{
  "num_hidden_layers": 12,
  "hidden_size": 96,
  "intermediate_size": 384,
  "qk_norm": false,
  "init_std_down": 0.0951,
  "warmup_steps": 200,
  "batch_tokens": [8192, 16384],
  "train_tokens": 97130000
}
Each number is 500 + 40 x the weight over its row's rms, rounded and kept within 0 to 999. Layers, rows and columns count from 0. Numbers have three digits each. The size before them is the row's rms in percent of the matrix's.

# q: layer 4 attention query, 192x96, rms 0.0663, rows 34-98, columns 48-95
# k: layer 4 attention key, 192x96, rms 0.0662, rows 34-97, columns 48-95
# v: layer 4 attention value, 192x96, rms 0.0664, rows 32-95, columns 48-95
# o: layer 4 attention output (transposed), 192x96, rms 0.0823, rows 32-95, columns 48-95
q34 096:625579555539436503566491477453485509562521502491531497425450498516426516498445532500505508479547445465519563411453546493453468490512541518482486
k34 089:564445510498499467462478539504529428495511529544547519405568597433515544483385464498447507435511428518519574493545500501521502530510519495532491
q35 090:453526546491465473549483535515477442449523491501494497576552568508361508496443454489514470553516467517489389510487461580556473527501485431543498
k35 096:481452523497478520588514491579461541484567565562463459529449540524517514530487490509543409432544459469480552519492454519536548517448511501534570
q36 104:502427510562562516504533531440481531495456517501542531491514507493479524495540566507587520533424522475505467526428576523433479534491539415425464
k36 095:527501540530509492481475527485521485456510515479483437528489501481442567507512506529476580497540487498465542533480570522469467544433561410514460
q37 094:490481490475503523448512453490435475490549531391553488464510536516502541428581580502488434475615492454485522546462514535524504429490445536441473
k37 094:438531493510512553546457440478461474496487525444522474481527517483453501590473545485583538461488550466441518489481569523443466489588512466423515
q38 097:461468501517536557508449483445528473493486531427473613502492531504553551512527538468494454490464483528479486528497490496511457511485545545502494
k38 090:449524494462506468490568524499440460513539521521544539434420476480535490548529578457548573537486485603477541544518512519518459443512575497508479
q39 097:478500536497537657483470539558496516519476531432545482498532470454498495549491456515512507438500458505478472473502482514520479552475548530486538
k39 097:528493513486437483488540464478505494474505448504510516502523544526567441508490494513523573471507540558472481522476497463454516473524539536489550
q40 092:455505510516478481535423447484551570463482484478524542466576517513521515553512505537428492545443522509505447539583399497453507484453451568469506
k40 095:499465511513489513611383515462458561500497533503567495505523494533490426507481535494427533542447459467442469449492528485535465513519503583544493
q41 091:517492546527475573507545426454614530467512495489489554486461551529523530462499477543507449512440570507426530519559486501427445531507526478505461
k41 095:494497506538517483547495574503573591521447490496500578519555540481496465546539542523567448524490519511543491469455472545518461520540553427513473
q42 102:450517482600547466521440479538512499423456503521539518458497589493566446492461522480472520571510496420484498452521590522510447543520532459507464
k42 095:542528542509497429460490457532526481470494485537529500550478532459471550562599563468443521536505413469471495478475429409461474440508520487416432
q43 101:466512504413585454486517473544514567531517471495448494482518536538546454493561460517509454507461494470457508514504478526484477568458496446448420
k43 101:415468488445533507499498544472496473469447452525548538475437551644454460486564540522520511572468506488556454562486469523471537485535456525466459
q44 089:507531491516469529471412593512491422470526475522503531565482489542453498513470580523429520521510481535476471491434541528501424467479508517423572
k44 102:555450541487534471586554546460417470540478517466564442501497508502484485484467446529541551426524497483474553481514465427495434530424521478536536
q45 093:499566515470495487471503441528513480464514523506542516479504481452462491589448535452498462608498398525511488576506508465561528471530523490465498
k45 094:462541547453447448528518482437487508518515522531547526577536456526433516486509515597492420532523461527492490465511504465556541432517519478564537
q46 114:503529465520544502548462498563425509476456592506506513438581509543568514520467537495455502430534445516463584476497551490458501511505476515525501
k46 116:533483468514492513498511531531472508513440576506530456420519449462535481522559565459472467446503478474562497526491448472508521420559500504563533
q47 088:461520525513534485478556484524449484503577517482549498494489474476450457474491508479513442448509498502403466481559442546462462551485458502524474
k47 094:397476520462560495459494521573479502472582426543527494522433559516435454470545525536540427546521484463450535562504510551455489488493517439490463
q48 114:494505534492492459536426498531447461530469529499523512412565537416544478566472519488482452523557520447466463491448521456424483534500534533582492
k48 114:503530481461498486550530534515514493419472527554481523441459535460502421526508555539399415483494493499501447489488487440565482462469540547463465
q49 095:492503510459505510483442488613495502548509528530426488500461516486538511529505524502517530503475467537492511564489578550562476467505514490461495
k49 091:463478553492563527527501504552470459470518499504510471489504535568457520494522436523539496516511470501499537479444516437530483410512471493460541
q50 086:454521459535538433522523471518491486468489438505434535510548556487558532523484519491401486485531485503571475470495548523557506419500517460476513
k50 091:492491446466577561503445452501489494442466529489480455483465506535549532502510533538427528519484509530540476455577498530502514428585382486434514
q51 100:506484492451503531512533563514515542533463444439501538509481469468443506502509459591502630516441466497496553508483471454556494548459532537531501
k51 099:514539446519450467476546510396538545473498501554517540497486536495471490458486400528448478470493557453505509481468512451467473525488590492568520
q52 094:468477508481515512521500486493487499491468533523514521515408620556449399515536558513490489556473518414498434519519498493575605529520495502505500
k52 096:446550562467531489424553486517494547546509496470500415579548524454486472520502489500508491575465473530452444438514478485436537569492483511439570
q53 094:474473467485541519509476529511524519421483540463556578540500496544578515527493456506408633488567504496571453494479461527477499483452499440495478
k53 091:497485543527475539500451541539516525601562532488559521429442467478488488493489466496531519465495505437536450418533494461423501485531441521517523
q54 103:545479480491539443487556522548562452565494514544453528509463471452484510490545535519501564446470495607532544512533507500547505454448545522501508
k54 102:575553492523537524545566499526488536460434485497559466463578486494507568488527415478536459495460545482523544419542508500511433535511499524532435
q55 107:516486506458479438559557464465456511493536489479513494518503538450471510511552459500485544480546501441536553507503478529566507478463520516500584
k55 104:460517447552447466547523533496539513489520487495597468510539555465569481526510474518492491520515542541518437496567522622495520525507411508511531
q56 096:500484495496509467496484507486554550503531637491464518509491495545540433528405482441502495519463399541477490477455478500564475471475512549490484
k56 092:542472514481499526530535478519490441457539529491459524462518541491526513457492500510542509492494493479555502511505499458523504385560592497556496
q57 097:558459566467520479482502535481521463535424561494555521441535491493561559513541480455485424480542453464513489472498505497538501560446546488493479
k57 086:512583571426550506518482570503556439499543503467532440437466436480502456456522535502521461470515522469470461533486506565450543475456510521475458
q58 099:530568502559512498484526458553465501495509548503551463454525573514533483529485500401432440527489584471492529479524515551489515471479491548487416
k58 101:429548516495494570515496567502480555470548446476561469454495560448581485548547531468456454527525525459486461528455493458498509445568491545469486
q59 094:528439448485562508546556479505550519425470504440475473508403508495480513419471470494641472521478557512489533440506474506543495486479535464469499
k59 101:523502478453441439486574576522522487448510473508457544546476520479442558434471531435570484545488597495515525537433475489513484507531518456501476
q60 098:470521473494514532538520571495490538508513524503487447502531511523583512426513588488446487531487553471491422588468531516498471417555492471490417
k60 102:522546469468502485481529496509471486503516467568433477523486491502432545452500480421518514496481525499466530545386433510577501484485499492504496
q61 097:489485383462441566485520530483571507486479437504520560515495577533533538479546459444512486489523530522480518486494557477533512553504519457567488
k61 097:533546516494468590425421514491549562470506462542470529498485434550522506517504448478506488526393482523522405558514553474439467527549537472516514
q62 103:488508556474562536496516485563509534476519535505457478550583530534547447538481555434481429510478427506485522513443491506514469460554536506541467
k62 099:530508576507591611476530475504518503478522579462461541556488450565517472469541528482469512570561505506505477515467488469514543419500508594517440
q63 092:534490508566500397520466518479491466450501577467457487553497499408512547596474447440449476463455480508503516472501575554506538511495471500504520
k63 093:538469565550472503504552512470503500509509466496484409497501459485515472489550565488485453454546561493527505452502454532504544478560513523473481
v32 089:479438495527491451537444513555518546591492479451451441454510490555488528498500459487466501450495520526516532536503563473512471557554516509423480
o32 085:501473564428542503425490482426546533509515502533483494518468485451508464497550500428516569566481603502437456513468472510436483475536466524499548
v33 099:482549514553475435487479466480472454513548466551556566579415570511452447524508484535569472547531499551514552473484444437471494476544498448521508
o33 096:454581436513494484403485496476490500426437491494541479483479461534544481505497446489484521499531485455475538542465462517453558395535493508563402
v34 088:584469450514540541443473533492536553586524517479532496455530434489462564467444519555552489490452453575519472447442470519453520495476498509561497
o34 081:453439557458575581598544443503467459506458526512559416488507500496516522492492494572514475553491573456542513515471500507441512479557532502510527
v35 100:514524499452472520492528473582521511573473551485492517484509526496577485430497504487412479470476467556530472524471533463515488443523485438435426
o35 100:512443469459525502466536527427482464526539437539535449495487500497430484540532441393526512504455518486427521426525535574491526568473499543529532
v36 082:500455533462521409518563466461463533472500475476510540585489571422469503436527488474439578464540497521451519462508467517551481478450445474534422
o36 081:471490474536423514494563543482506438497515553514477573418520498455434491450424497520510540459567552483468593559463503392491540460481499544465504
v37 108:563528479564496459500492575514575505469562498440449544461522481493567473530529500483507586444484424441456453458425494478465558514472515519465503
o37 100:477501475505451472481549486522441548471516523481516506517449531474452473493395469535548452524490506487478532517468463580498538501519494435506522
v38 090:458471525497505485462572569520592526485542452471494524463530481493445426493500549393510587464544440518479446539486577501478521499466462431424528
o38 087:521497495555477442492492420509413508503467539444555540512490487545472507554441460510538518486461514467430494515436413495512475543527533527536521
v39 084:531476515532532484501488478589496561541502597479519470452496418516518460513521571507562467512460514558444526504519504530527500529380474464602462
o39 083:490432518503433510548446503483466466448412500526527509543530427519539543503492478527429501506566494529443467505554526470445439518549487499424505
v40 096:482508512524456477534542500500461517477495496526445480430544489522594496453478533555496497536517496535513492496426523523495517448486526483511400
o40 096:469492394483441475528510497506542531454467432461470507535430439456465462495494503497522445464544468581518460445511485472571518572426491458496558
v41 087:491504500528459429487442516435545493508476486494513507443488525506543473489540478520440487468497565452428477536490506466454408459493456541520550
o41 085:444465494523529506523540445492475529536554444542478463534492564532506432511520465503544476495514486513492506537558440519518516489569485482562442
v42 079:468476513506508465492559434527446471412466476551591442504448527476531510490542484453448551460525490485547494463517517571519577469492424466532504
o42 086:487487419541486503484491542460468567529541490500399455416471462464478502451539526401549447403496452570498484542485548422509466522522541515481469
v43 095:530532521522448501491498520591414467534483511530575567465556567536554484488569479484446483493451541416546472515532422536535493575508559499482482
o43 087:509482456465519497503502538441491492492542469589492501506456419479558458499415508537514529460518457495516465457527501509540503445460457440547491
v44 099:473460500465476550463449503515458526450432512491483446497496506518535530454479428521545447526511533575473524527495549533588501436498461523493456
o44 086:489458504526490526514468520524531565478563433462438540456527535531505515493539473527500506522516449477497464439532535471423526516492501595445586
v45 090:519497438452530496513521525516482532480439462574557543557488494518439499500442528498501444469523485513585524522548460476498466527442508585476498
o45 082:474539480494529542495438483479532506487509546540502494472453528511488470488486509588560457470547619512461526512481520412540508516485476486458529
v46 088:504502518484537507444421480506543485505417508449464481471486486496520554517495431505477482517483549533472454468512559537469470416534464458448545
o46 080:601517516479553464572493549500430524425509476483517486471529480486486449578492538437501452492480467485497414468487535478522521475491493540533504
v47 095:501595480569493508504491558442518530420521467527523539525535531590473421487464482473438495492511495564444488473483536524498517472452466544562512
o47 099:462447476478510502512529465482443475525501553541506490477524507444546528475399453523531505502564449553500527509491530527517567517504484441503454
v48 083:429465600469497445479454423467457536566550487480536438536468509508447511516548535478536462508563462515522536526487502509439499588470553555495462
o48 079:413517526414492545583482502492576540499532514523481546535518512483547452436542472508534526534492506457464471467451503392536502540525449494508526
v49 091:541518485521542524454548491593498471593592477458506479525453469569533552559502445485470541461523482596564486441523478521461468474421510500496458
o49 088:522510548454526436473563478495547471470521442505503423512488518511500497545528486580475496602529516412491459553521548505522528492547490520458507
v50 093:504458520439453466533502476452457482542514503561532526529463491468447518509440520520503486519476520371534482424488453535467476500521459468558499
o50 103:515509515552523531460424532533507541561511510495483493461541446486519479365523518518490529401540511520518418522550487443544468484531516523488509
v51 094:481557493438455464480456505477443607501496562529476536478564529440444478527533451527528525527548533442525453478521587428523530507484548546461477
o51 082:466490487540552594520449493536484520508480501576507558512492502555545507478467481467468477496484558551489491482428475524558466486515495462493471
v52 109:537576495523507476493464505527497472434533506461500489471545499485493466511551518485506490534482513464535532545462489490471482501491526506455454
o52 100:501479502498536502498438479485534480474491520487472530520388508508462512492436437452560558500484464480506520507508518488565435513532517462445578
v53 083:432437537491505493544560571481454482483526486557558457513564499447464478510586451527538495496540533522472500437503521497502539525450598500477579
o53 084:475553544520506505468442455507476562543492514474474583481502530533503542439443469476503464532477453454461520522472507443402464472493490431515432
v54 091:409469457544551508572549479387469522531498509451457513526536481549518536490441518463514473574514484421507538538553548486530506557486517493478584
o54 087:569520570485474477474568452589513523495509531498552544517470548474493441472539556533426422513508527519508483518523519473508461512477476452540492
v55 084:530472546502444452504539502406530571467492537444468465487510509459609555536555463518537505487532498454485498504525457488499463416461488519452495
o55 085:529518491484484515515525454496469537510512448515416513516498580473485517524507538450448469471518484495590496486452412437490561522509470503546462
v56 099:496533430530498522411541494555559504468478521545522519484467463539552538534427483510470440531549492506513554543494457510519466507550526555477440
o56 101:528495464486549446546425467479505507532479486454565466504496493508533519520538479579476544445449533536475466490534439539477495466452461485472584
v57 080:532492471563489493482465504518483473471418456523519539544466497576509505492486414489475470470470447514461546553436482493446571511467532490495509
o57 089:454482527494503494525494499496553462484534524574517497456456531477575470492506517490552547501516570450528494454546507532546530459480467507481515
v58 100:485487468450435512472539446485503521502517490484533472436455495539500536532457495536544458466538514500474425472573497473416475512550507484498561
o58 095:524502519456518501526439480514492442523513519572497517514471461444506604568486511481492519481544542511585492450445450565474488479521499529585521
v59 094:502549510422465435460506574477497481478519449527517518515550515474505498531474472522404512496401497591473512488495500511485476468495535489446441
o59 084:531481436496471452487480510502468522507536540457507477479495517550450445542426493517615452532522423471491425489505538551510529548457435463488582
v60 090:458584548496462469506515533513499503530493499509454520485488566581522465497456479530483492499522420457482536465530420426475571507525459427548534
o60 092:596506456467416510497499502474470474574573519494466465537525483452532516488549489491530537461537518545495523491490412544503440525480476583470443
v61 100:447474473517483595521519509523468534514553533482571475506495451414453534482473495500522497475405541472436524492546532471465526498564563525491501
o61 102:514527536507460453495522455493565490538482535599482513519570545538496518457447537590459511534549443531546556546530434508496467469478487499594561
v62 103:496471503468447557508480511523530473507511521498510510521506557483452436476505495567493492472474518495502538582498430519531508522488419467522464
o62 095:458459483465512477521494488500511441538491503475473629509463494471516587495488507513524551434487456517506522526506501537428469459503485541517505
v63 090:522495584518425415435533443484484498407499483508477495534489554497469459540562480444460544477586517453545488490447498482447536547528501546458450
o63 090:468497449525546492510514496520534505470589457611481556503484507420514494469465496430535496460423496524494548549410434525536462509545507487504536
q64 108:499509528491563465466541476432576532532530402511539493524512485516504447480540509581445518445417550507518523460568485515469495535442411498503546
k64 108:581426502556472481513511481493506504566441475499595533540559476558519529517472412506498530490474490499536550484538565555494506586501448517493568
q65 093:514518452507442580521536567509458523469536511486482510490511524515436538503433483405564508465474570484449508497408398521521525494453547520567511
k65 106:443556525523518455451456490510477461454462432486373485480525533525414488484499493428486409461520508527485511547540429440488431459491494519593510
q66 093:480558516556529470476452491511473471479526528475436526591490531460476463451407523501487497471529557537565449497502529461448538544550463436487405
k66 104:569427578501457533528480556558473564543513578461541510531509517519530439492437474426475497542496504500459509525480489476454555473568523496485479
q67 087:495485507514472465588363468575492487447492578442536488464504471565471445525476549476495459523540496502444480503508470451505491500525552553486525
k67 090:564441491490511516512561462517408530471497533437507484537473435499486456526562508559516552542465500486525510576478459420560488398491525532455477
q68 083:518501487530571535467427515515547475551533569459576460485505521447504481511575500561489563513504584492545429547459546499461531520513491519453479
k68 093:531519488512478501538548483462454496447485520524525459516563514476460512534460436469511504536511424529414484502459482519475486520560499505488571
q69 092:511565528435452528500547495497465501537429479467541482462423533521496536508528466538427487516557494492531542508489473441545457470526507466529489
k69 100:475588447533460437513503518511545579466452526478578492580481476440517454539486559574558434460517582504511523490570458522478536529535455504527543
q70 096:407511495526524524540462485497461505413489539478477516557468513519473567520486438465536521523515479498457423505510487456495400500489484452539519
k70 102:447525545533575472506471471557503462461465591519490503486503485520554421459465520516571434481514458495503463508487509479485492439560530419483506
q71 085:504527483547444496470384502526473559512507513545496439500568437460537535524537409418482494516529520492505464494502463447540454510514501495503478
k71 093:478451501511501476558486539458511553535502450461474465551496508509503503486542593526483479435514483521548484491493471453497509485491510428504535
q72 107:551525530467574555501535397478497480537541506496487486510444490514445542468498480554492488464507522544528537425471544476533483477525447503421467
k72 097:483516531518505477519494470437493552553511445506535454524526558468555521451433453564514526530431546510494463461464542550468541518609456475496484
q73 098:458529526502534528437413543479573465510501548518517502561464453479493540534497486518559566487445474554467464538498530456526503506524589460463524
k73 097:453499519492543493459526524475479471531519557472474509462457535607534490504516565503534521456502440495547531546462514468466473460539508546459498
q74 081:524491482514600514526521481460547410572440436515466556528544423486470521466495491567539519414512504519558486528513464461514520462495505519518536
k74 098:512468422500475533518540513436497492436440529547522565511555488518548456563459548535548535504469504521491544483466497460487523479582525580501498
q75 092:523509536459490483454582495540503462526434557545531429503456517505483486408528555562502518422527476487638561458537539487537526488477503473507515
k75 100:510566449503472496494573542491520490539477523466585537533561527440569529442494435447534501533485499491502474535555526469513479506460466520478456
q76 096:461500478449485473458592472497516428487516472506439483489440535577452530483526472496560466520516523539393470461568538443484495570478449475491461
k76 095:488470497544470493472503448518546469485551495545507491478532479485553522496458508486563521475529575537552469538488518507493473532507538473522461
q77 104:538498459505524523544547564436447526543436471567558469533501529469479584538506453501456486482494540568485487397542535528556514576438424453485538
k77 109:519490484526473475501440516463509555498507478556495568515519505515518476479556508531457417413471494487485492526494544571413505481502522480482476
q78 089:484532502524448442551476506457477439459504522525504548418519428398472547464458446523505492520468569502455527455551468447470505509528475470518478
k78 093:463513483525466524571430519459501545513515420504566525515508480435553514546594475485453439464507460510484503543519533429515556519536539482410489
q79 088:482520535512467556541508453495484478531513476495565503512492513436457528424577438506500559539509499478503517468542464438501542477502470527494477
k79 094:491459490546417478506506542465559526461538494479508492559488490506476501489496502504470493518493510456513497465549487491517436570531498504449439
q80 096:485507535532439419513497486543487415462509481519541477467467476503454617500439460596402525542545501477505503483477488538567464520512503463467530
k80 086:461465514536455461483542496483505529511546481528453509517398467467479565447511488488465478450478500397450430490500472503566493528505465554442507
q81 096:560504555504494513486475461473560453526455478548519603516469558560451545419490454532442528426455522481530533458565503461473525439453496516491540
k81 098:553511531545491529435461567517540498468508515537489587453494436510546592538449507528505558483442447458551495472475492447478477536533489506538532
q82 099:535600488505455562472517503527564512466534460508512469486485485457450534496491485515464488466528527495488530502538519447443496494505457540541553
k82 104:495528452527390505478424513488555592463506495504491543475427479394500448525503532543475439537476477528516542548577521500534539556516470475459507
q83 092:474463457548542482503508512522521583474494470493460462499549510490449519481542490466596527485471516518457564496528478530473523538546550461485536
k83 085:469488502469547580456445458591529574511481463528455508490576553560487521490511492463535537529512520527520500445459453455496510466512563536454507
q84 091:555619362494481457514546484487488474548480470476456484510469563495475467560525531515513442495525515501481534593449509509532543511446460474509516
k84 102:546583455507472477511497493497506514540588473446502388497529564538427543521477500490481450497476586491501501517495534578425467531445418454502417
q85 103:549526555442544522463501545460435539530525505511521470437484518466473560450442508503404524499486520467555517501466526418481486491511452495519550
k85 107:476473500543514545477545523480511563538553517485466559481465532497573495453496526535448436461469516451441529536496526552502514506495480429510509
q86 091:564488503494530478503565509499428407516551530534511488473403435504507532488472398494518496472495480541534556521534544563528439418435448462442467
k86 096:467451546431499448500505486484500501543493481449505519534507542453557526459492524448463496485511563520484511502470546440420531494470479417510510
q87 083:569522556513530449481481477472497537487515471561505483389462555464507556513513490519460495504521507467477521585548534493512539447471440515501548
k87 096:440497529467461504430468512433517499607501493555536509511473500506492519467495547506404553419544512496498514567503533504522531461440456497416493
q88 091:530511408492570419492479480459509541489518538487514494505547471558460507482471541530501549483524439445548509442470532448485501479477532519444594
k88 094:496478477521514521539555575488440472499448481476516559420499447480439559507523509502596527520431469561476477551483476551498479565511477514455511
q89 095:512473436496531451483565481579517535495522471467529587502521494497538508410512466399513467440503528466523479530535521529534562565510526449483461
k89 099:563531491458485478459503475513549559497478479530522522448515504492590511523526476432428469545455475472533425529541446522516487584534473511553425
q90 100:427529484530480580515485475549434462453534490470478544470504518565572462470496554511463451482555425505448416577420479481557486466507522503570532
k90 095:572561557513550472495514496546489469435531489502492553430483495438563514469448580529535489458549527472515538498535471518517488447536477578450557
q91 090:507569588476509467506453483514500509515534489517497503535608531533459515453481502463509452513438481446548478490547496532575536567459422448505492
k91 103:592545551496482524515397566550565497497491524518507510568493542559478465450494494512476514514469467485426382536500504489566479486491559538516526
q92 085:533428451544423472584451492514546564492538479475465438506464500489517552556473494483546512522457461576496475494517476466467521551491565462503526
k92 087:484528537481471509494498526461511494459472501553419431462471429462442489474516502535552461510437458555500521490552414506518483487498473461578494
q93 096:494489534544488484459443451511545535487539540471465518459573484551493473502431442516490482506461516556441482500493478490478473517527469486555462
k93 103:511480465511531543474499447564453515498513495538458476498485552498498515555531536482463439500483465484500462476451489506556486469441481486463488
q94 095:486518561453514516511511490492430525491467408444527526469508471494431545500548456573551490509410517499492525567517514431474552500570447492488541
k94 094:433523486587528486538414457572455496520468513480507601484509534497550504544454506546513563483502500511520431516505557482449552515506426496463501
q95 093:467497528429551508529545510544529437573533433541540435510489507546456493473513533493513421533448518469499507511564500524481523479484468494487471
k95 092:497505493545516495540484437544553482459546487459433518600530519540505581480456499460508563551488549573544474526490469608487526514454495452519428
v64 107:480500463529522474503555484532607506490541544556489479606502488525565491443447488441515442541534426581448489509463543458537486476517540490493517
o64 100:511525504518425506526526522472426589502529515517514563409497523512481483616543559505459487488475509512465578477535486518556554495546472513491537
v65 095:472471521548554512518540529547519483490549482529460553477457489464493497530420495504540494473500509499477413449545464453455579459569483487496516
o65 088:524541559523403467477506518450470577455538509525532483560490525501443449536550484531500549551458490502513553534470580502479519496532485432540465
v66 103:492564542507440441496477463581486523581523579499501520556594476463540490481543548517412478499476535547469520468499523484493512475466497455500548
o66 098:530496394477573478483468502430490499523576485502494445488460572499492534581488501477570468527517493429496494476513573533473576538456540528496450
v67 113:493540534459471452526458440491485493500476514537503475524552484515492380487544467514538464518519482494507494441566460441472503416509481449563483
o67 117:528457514492573501478496552440530483534567441530479517540423506503538470432500493554468503387512511453484510452527549508460484536467536497438517
v68 089:556491422402454440589473519535535559471495554466496515532547463522487488461479533446489573513448556510426527474464535521492484493491531481568519
o68 088:575502511566519446395553465514486440518526478535498519391491524496528465561497529452517458515503433434586517503560494536505484469456514506484482
v69 098:508521487533490468448462488516507560541436509411443475479521548476493505508453525529484583503519523458499499542449487526538507454577486439455462
o69 103:564466486491578463494574513404499510459518527484470433517510541509462490504531462489512434482522538547536481473563498452516518570434511545503543
v70 092:413456463480507481477483506496555466494507582529451512498415470507515488531595500443549559523534480456496522497591520487506409526529432569489583
o70 092:478488463537443579527498538544459495535564500480580510535437478539459488516486447508525546515576497465459500475422510594477521497502476466473447
v71 079:562411445507496510499504493513508501582543579440450489504468486550547613456511461483564508523510521512565494449568516521444472570524554478489459
o71 079:544561545449506508510451523522454490483495513554509537526546450460536440510465553500489480490512417584459553513443479469525492492405553495551464
v72 102:555522544546450518489491518532531577492466500492480529474482470536461560473549436603411591499476533489491544534503462505431461459477509466501536
o72 107:522488436471473441502550509469483446502557544520495472565493517579451516529528464442570470546371462473494495485516475512455485522414507533551521
v73 108:497524545465490458532493441557503530514476434564461480551485488512494501468429493452550494469511479554481491498462515481490531544515522497513558
o73 099:499487474509452463490487545506499538508476515465552489435521571515507489520421510545464470454532419489431505472542527421484477516463510446464500
v74 100:526492467522487471509513495503523481550505471505422486549488512519547502534456492490553495562493562521551461481500506484514461520483495500459435
o74 099:527517499488498519475486490489467541536502489537562501449604471475500562514532496496420541436524544528522525454545490502495495516507423515485472
v75 097:507532487552500503533572541433543524430478407555423500514534462511516458581513546496547515501512431477543423466481480480469553495475473562588496
o75 102:468518552424495512437513490541531500538482498495587456482473450469454504439488502595555507491489546481494485521517563464553479435531461408460554
v76 089:477517419588547532514479475557503456540459530460535501554474516560483554419506453496474465456526592471453514523460563478503478457435514459542480
o76 090:492483462545524465546471494488544529475506521507450569424539496558518525537500540480498569532465406489506454503588519495456506512522538563523394
v77 101:474455470474465503511472511478548409481524557490502449488514487519544538424445493515512442483506510574466446470512454552540460493503526487474487
o77 096:555514518460544586454532479523433537496496408465547490462524499468524496508563517508465431505494488451448500480447461462500511514518459566543434
v78 111:483540471443567432444501528495532515448555509485571492487502584507438551490518546596490483570472536518525502510465517551484504488502526479493513
o78 112:539489549436492539510520472509476475441480446545469464541525431456438541575499445501546563480477495467531500465478458495471482555464547544542522
v79 097:501503559520498511535513469508508478528432455536475531523550510426455413431523466538578501499530516505531497495474447435504473536488506497514551
o79 096:511491472551572433469443527411513475512523503501573438518447497513558524451445536558448462473533517537504525519508613536495547541542469440410411
v80 093:483527449457500535548471484549435501469458458531489406516490521429553438552567500529508495468481516520486495482511542507536481456424502527520469
o80 090:507459443512501468506517466511535516543519538472484492529520512449523543464451494471507523440569490532576447462507465473455543562596514484527492
v81 088:521491531524467455553505519581543475474506435504496490498448514563525467504522425490540520555477538388430475469516382478450508525530553566515549
o81 084:420501500469515499527525509550428481510477492513536429554478552509491458477504525453512471517521425497509488489537596535541508529503466488501480
v82 105:430454465545478501513455459495540488538519530496484453510458504504522519480452477435453462583491517528432480515496494420462420450480549498477440
o82 099:564512533534552471556505522479466511543476483495532587447532496485497505520573563514442534442478497559581498478519494541561498511509471502477479
v83 091:462518538519514522548540445518453523465623520478536474534437466549467508475522569527444536469503483525535570548484484457421514494480515532477521
o83 088:493536456495513472467487502478556454525416520516512534499451511475482555482496403544576521445539444443523539481509505542554477509531521467503542
v84 087:462383530485464515517522522580502541627480494487484516501503532498435467557485472531543475474544572475516516484532518481480449478493534537487481
o84 089:543534607519475460469526570499504458484551546500470565464530518510514463470481468444429582488490479485518455504472476525496560511505498484452437
v85 105:513478500551517513509467435587632515485514496439532512474564510492493476430584498470537518515561481468597542523485443479504500477450498491520537
o85 096:541486514493508467466459552432475465458526502487515529520377450514465466536453484536496472476458505500458521489578558580502503466542501502477451
v86 093:441439512543462414549474558391535517545537414517442519580452533470458480507449527488481534562468476541483555443483544449439509448498511524470556
o86 095:584529483514496549441537535535490537513522547518574477537473482552510462532484474547500580497457490443537492507475524543599548559508476469569471
v87 092:513483572470491384500516493493475495505458528529528557466471529471476464486526499504461508531533490462476573576470394521444441530518538428526455
o87 093:498447512515543504528558534514586556509491518415436464473464553539524486412506505472498512546458514486554560458527469479549506536440587493465414
v88 104:568465572516553419469497469435524486437469544559517524547504448461525535449500561493490500510499496479436479522571515570465499506490587504475521
o88 101:436465447495450508539539481525514453466559435476490540482434519523468509563486549526534426489526554548508535453461449505513495502478482526505473
v89 108:489508553493506500573511464487479536513488526356505457447556497482486484431474517498484493466504526532514495538519530491519580521443512482604532
o89 103:515522504490583520500445543463573484462465479538494461470440421491558505538469471444541606513543515443440458473472501476512459448510558557456541
v90 099:521457491486512546552499506459476486498517560551500514455609492476526468533536414556501437529430446541497487500456484495454519532521559524518572
o90 102:496458521484495513482471476513463416475543562450507489498513477481523529483441493459496490513570562419458503498507515569539494503512460510525516
v91 102:492544556514538496433487519453549440464515553444494470480547549532478533508557595467472540519537488455576553506487499578454510499393483465517460
o91 097:479487451505555553478540422517527540511471471482453527559449483494544475475458484475544453487446605542477486521486458495517489517481538597558493
v92 120:544576444556505546518471524537527485472580469516530515453490494438441547537491558527486517495494547464447507474441418588419473506476453525484493
o92 114:429481464444508462415545481461478505460481495507453427475457525510412508476591515509522507589487481411548513513446481484490443485493525469450453
v93 104:546466441520519520495473481413504487495407570468490474474475446536557471470507468532473544509519531502455460444506453518593444453560505534556494
o93 096:440561484517479474520523525520542504490551406499477506501562559528455468424539543464425406470514477512472512522492517523480431500513486422509418
v94 091:414545522490504576488521410467486501504518542507472468508511516487500497536480478526599537515528570531523495520529509499487518463505520551519413
o94 088:538578519547517509452526586461549444479505462562510524478485449459510456439508534489457505429475528454552485544415562499486454486485499526470523
v95 100:534474524490520530497551506544587473502532454521486521484453390573475511542493540470528451489502514504501506527538544484533533589470534490478536
o95 091:477501467529460474505462531531426522501455511480557491520526516473486544521468488612469570552516394509509499520419451533552560504525485448479537
q96 078:604555545507493486450521417536504516564509485420481463558519484455458504532547527557431511513527578526488516494457491510500500510535475519447503
k96 078:480504575513565506484546537460504523455521541448519448525535495468484490490496503461427517589400588489483493570471475466499553504497432454481477
q97 088:528513470499459497558514475524430452480532524482502520520458426567497505432512451448491506448528491472496496459462434590592551439533438442452426
k97 090:466531435544424455522555519473531463443502461566525489511522460477486463439490515497540484568497501533489505513447476598596483497496556423474530
q98 091:431465482570528556492506462507562450468550473518513560485557474460492557573473471445543490487439514516532456442531520419436450516543462494441491